Part of a small language model's weights.
Training: 133M tokens, 8698 steps.
Each number is 500 + 40 x the weight over its row's rms, rounded and kept within 0 to 999. Layers, rows and columns count from 0. Numbers have three digits each. The size before them is the row's rms in percent of the matrix's.

# layer 7 attention value, 64x64, rms 0.358, rows 0-63, columns 0-63
110:494476504529457524510511478487422481477506461423498510515475488502490469563567554441562432522512547457482473563469498537459529499499481497543577618475476430460502514561485481493519541578496470
102:449528476567498458504473482558519467506474474506565450467512511433433532504515504553505495541571471503480520547507553463510441411457552543535482464459479456471566534453555519596488473487507457
086:484486538546493534556469473542421441480433525579507490494463488477458544479456459512500475478451518556527505518490431521519504470537516502552529479486565462482542587491449559449525508466400552
107:588496458551456509526493439517480489452545476455434488430475468493547452472527483485479446548483545534460500548500480550509547518429476507519499472544460501524556527509506474595486609499553515
111:459452517531516495510412500518472432503479495513513386524478522541529540526526566491421509431485469514425522480535448546519526553541468524510455586525455501497489465466552503489483518562562492
093:509476622531531489532495462522533549539455499526508500460515458564414483461500498515430564551520472477560458462478445537467480552500498528537476539448476494546495544475428464468524462466473436
099:530515507462469486500427461515561516503490481476512456570535480468559463459574471486507509438589550503487546467477517524460471524520461542401454529491596515448456447504578475506520515523526501
102:485503502533557475430474453552585476501513479521503533478528481491493531462418503536565485465473564444562512375438521527503496559505444482473491546523451537502520506453496458502542554532535475
096:515491425499483512518541453505516472546464466545557469454441545519492490526528405462528527514485483499479495552426490524545475476574526485454529492553503452525531501543499445444535617568499461
090:514485520531513477515490527511485482490486462519487489545546473541522452495452531546436474442465517519486451565468556450454525540460514434534626420536560512475514475503519454539430492490476587
101:503487509473519536548546488530479544508539502470439468577505497529521496507442474483440500463564543465454521496458458442407541496522518594435498515563482522509517466417459474442545546510483562
096:492521533536436477537450516464519490498562461452517528558460525458512447538567470470557480488481514538452487431547493613487469524483476531539453510543498431470536489458577483538505494498420454
091:538523477478534513436415547532536506568533474529488511477456487506462490464511495464484468461502482531494451472590528517441583482469502524461521465476499583495443443467490474565500506622526520
097:500500489428522614566488466496516462443478481448480523474483510519444443573502460452485492566521575427457532450490439486561556496524558483511511478480488475509513557571480507550509495516486528
098:524531423526520423446454454553487499510500499552491532498513562565562464500462590531427484445545483540453514518515508505529543517406506467477503505520513468452535478434458519444532470555515472
098:499461455442498507487575515447535546454472522478487581534510502527515522553481474534535559503408500413588481465474481528466505444528518520550468511424471460545463518491539451532532513487571494
115:510527510553524527509463494495514497558476398455570479439541493490487492527501492522563554512482445580441450467579506502495503504462553458489555493505519551491513532509424543493504452401461454
110:499501509496515510483423495568553485498468501467437561555558594425471466561519492498507461558429534521473509474530497457545530404470473516439502451531463492562498513436485508487505545525542499
099:604504554541479475516487520493468507482495553545483502537511467589572463564520493512482501419502457502437502499471439487518505458482470392476484439528469544478515476489550487548579467547490501
105:525553471465479500505522457520557604534482574464470505524473456478542474555483556464471516487434548506489447508470481523481589413449478533510476433485484472507540460451516555527542503553498443
096:494444505478441422507466539542550475426501576532444562490459447446551511476576519530535497532520446526520549488465476582484578438521525492511448496509526479561530470526487530471487510457494466
116:548489459473551490552564532512562451563523503487494510521485536479478561468399470459534483568505459472494474523497507458520477396439526487509549461544525480493525500516549526414565494530454455
099:513539468491502512516541491485497475427568522508472483533512518519520481586569449484480566512446447400518485492517463515474448477555586562536492491502535509446455495502470412484542449486571493
098:454486506526490511519549482471437483509485583449451520497545538517444564404490477591526618503452463509524542486481523492429483493460491531499517494459491557564450478521553519491505534474472476
088:500582500567528562529544537541504448403508494461485444496476535511569588523526507531442513505492455500468446554493450463451474518467490560518487466561467482508471473504500430500530467501476418
101:519614527439465574501527453500535487446554509426514428476456511489436478470504510473520423530504505558480516569474523471493563526516466510532535504534483483454592522445465507519535487508477536
095:541568499518515457489533560465492517552488481487455475490545445502417482484464582477496462522515471521517483488497524494510437604487554548473541523464501498376463470474496528432501539533554540
101:484533516548543577521485506529508520539503486489471484522457466534515425434462518544577466473490428426469434508507487420418554506540476492583542460526514507488489509489551495427540531481461475
101:516501472490560459530485509525512498489523495499545563480545500517519485488408422477522445451528550532520488441495498536494546440590411540516448497479496505544458425443468534525524471531548420
091:505518490523526540456521431559508483490509448530483416489546504527489527450619407480503502516515540537485558520478421532535520523499534488528516437486453491472503489407565513509466440514540528
102:469474413561502510440480501584517514539509590533512483472468409419509501519547498446426545472528505513565541538503535472492566496547443477480461531467539460520489534469546486476551489495499499
091:502443416523470555515521500534540551445495464543492460514534530553460509482531512512496560498509587490592504503523531509481453398507497478530456411452496511526487500519452449438490459539550537
099:419491491519570474474510453501503472531438444508533569497460475512534488487473485508500531546540435508487457554527490504516516498546555524520518559549460477483530448492553482394560523396453455
091:571420486411507548519549450469504560455481465487444591472537495483553473592489498418485558541466497481521550492567486431522532469548521514501491489492524455480530458496490485497555500485495493
119:491478498481520522462520483570610520535518496449487460462575533566545482477486495500533509483472491550441481422549539489489421459524513526549455431465515510512418487434514478468457483507568483
097:555465513515504482479450457493453492464496440535479492517469501589507435520460455494557488505550504495502436514511467537524422521478496505566460486582510497478505543504573423485596525472469586
091:518466536509511516534458511494552488545455519449480500423492499551468597460494499428515501533444528509541547545412470564543493487546538482494543466462567400467545530550528490477510464461489501
106:501444473554510510465543515541480521590506442464476467415494524510466493529530537541446561540497456530446577468507509426560490499493464484498466534566562484508471415519505489478432565505497474
110:537541465462607505499494531490546504511527490507485544583453511479448516522515460531491427491570489483523529536486438434453627461432495546468465495521509488491480469477461491479508513574539489
107:471499487542449522440441483452496534422505511522529555557535451500498480512537578445526523530540573519467479540471492485446531546530463470496524469477577562465493476559531506500492517419504403
091:509522493487551499427512501570527551484489495494445458510577519508521434471432493536443493422518489524532513564494533513474562527449493456505429506582557538466542533484473500493457589508436489
092:528445530489518483467502499505504440559505580511513441511454504409442443467525577463507472521490521556492577487568586521473503538446538498445493426492531584471500517474483502476537507497467488
106:538514400509441465487504508467496521465462447504523577540578423475451508578495472497584556510474455521498465518508540458579536517518464498467514493552492449480523515464482451456553544528526474
098:554534528466496478453567521471470499518458575504461509529543546485505492504511534579531447491402503565446543534531496570513524412393550474476457467499488476516458483505482537506507495445497536
108:500484518528418533411488508518486539515505449444511598603497486479510546538450429483498482547509465475559550448439537517544465460529466517449438495553527494525516494485455542519544535503512521
102:548475439502592466532568565501511506469422467473516465562568505491446509477446498469471494435544467504445534512545476497522442466520590510474552566494502470498511475504460508554474455540454524
101:536463475533526463511510423498506476514513495478576468517513499549561508477509557472426368470520498495450431557478499484560481482500487506491476468551448560462520464534443486471573536537546530
089:513499485538454473533548565501489486553494469554543505526466485508505468506550466423496443542489555460432529430573507552475557551527453549467442435455498469464467481512537450461569448534508509
096:505627581563460514468513405544493466513528478513529425482459502481499442477595459511551511498520498482509497477517471464465528523514507477478517441548463500488523516444577551506520469487505441
100:507431410549547540454492544512573490451429494491547395489487484494490584496500501523485489505490484460501472514439534546470487524496493536472519527536423492539600547517531476504516503460504571
090:419503505497460585491479443485535503564478510374510540474562467518451471488521498442555449507494533518454501483474452476534543501505504490498540554500489486515548500430539529527510601537464542
090:536497506510495498430553439474544556461453443484534495478486476513548560548502448429503568542486551486502506555499601491481457521464426480507497486483482519562438410524497488570512547510514492
095:467506472476515485536526451491503530467469512469500491480509514527589511536516555494481469510526479491413454445514489449504536544498626459490403478571519422498482583571501485529486463475486485
103:496554570439455476539488493556536448468565491526485421478467502512494439519462546553508448467461538566517531493495513521484403602464471469468516579509503540503459504507521511534450468503511454
106:533463482504435474491545518407480533525483535453420473475539418539506515553432529490491571554500489552488452551563480426496522534555533539472525526523504555475490492539484490507438427516490526
096:454546569526483510518423535444451498463479505583556523522505507491550533523445498522529548446496431544525522483417495521465472481519564512459508500488507558403415505520492459468475465527543525
106:481428436564452522511544516404507506528472424525544523455466509537533487540523435556482544497577416485501492456550475459501486489512575478520483526458510493499486434474544457565499546477523500
111:492570436527533440546517588479548451496509459558429546487465528425445501480486503551509514559457382456495462525487532543518481485548490487517499529537560505483501544499505547456477513516454472
104:461472535490493527473574476545523560503552550514490574502519495510460462512460507499451512557581480433499486508500505452523450534468394418495580446458529511501456569509524520465455488466474522
115:406475483549413582485507446445499488496499506489493550548485487522478459516570524503574454552468499523538502543551516479514499494509577535529495443528435525469514541560455504477436454521436508
090:504499499452530586493521535481538532464504491422473475503464534481534507530515415501474523582466529526451471449498529542545434537480520484477501516487445554422495548474420426539578505482530538
097:582539516476474538529538415465538542538533520538568527497477545555439521484460472483527522575457499473461525434574477452538439438501475461559480479478525472500548474535492503519448512485510426
090:563534532534536501506597461460485481524502478512530489474502502519448535464497475473626489501558485539459484478434563502467536496500476434492530574507589514485492501486481465447527511408458464
098:532471531594522494444549514489464493506494513522504496442556516549456495456501491530511575583541499530519527501392458478452500587435531523472529535488505519501519486423487471463512517494451415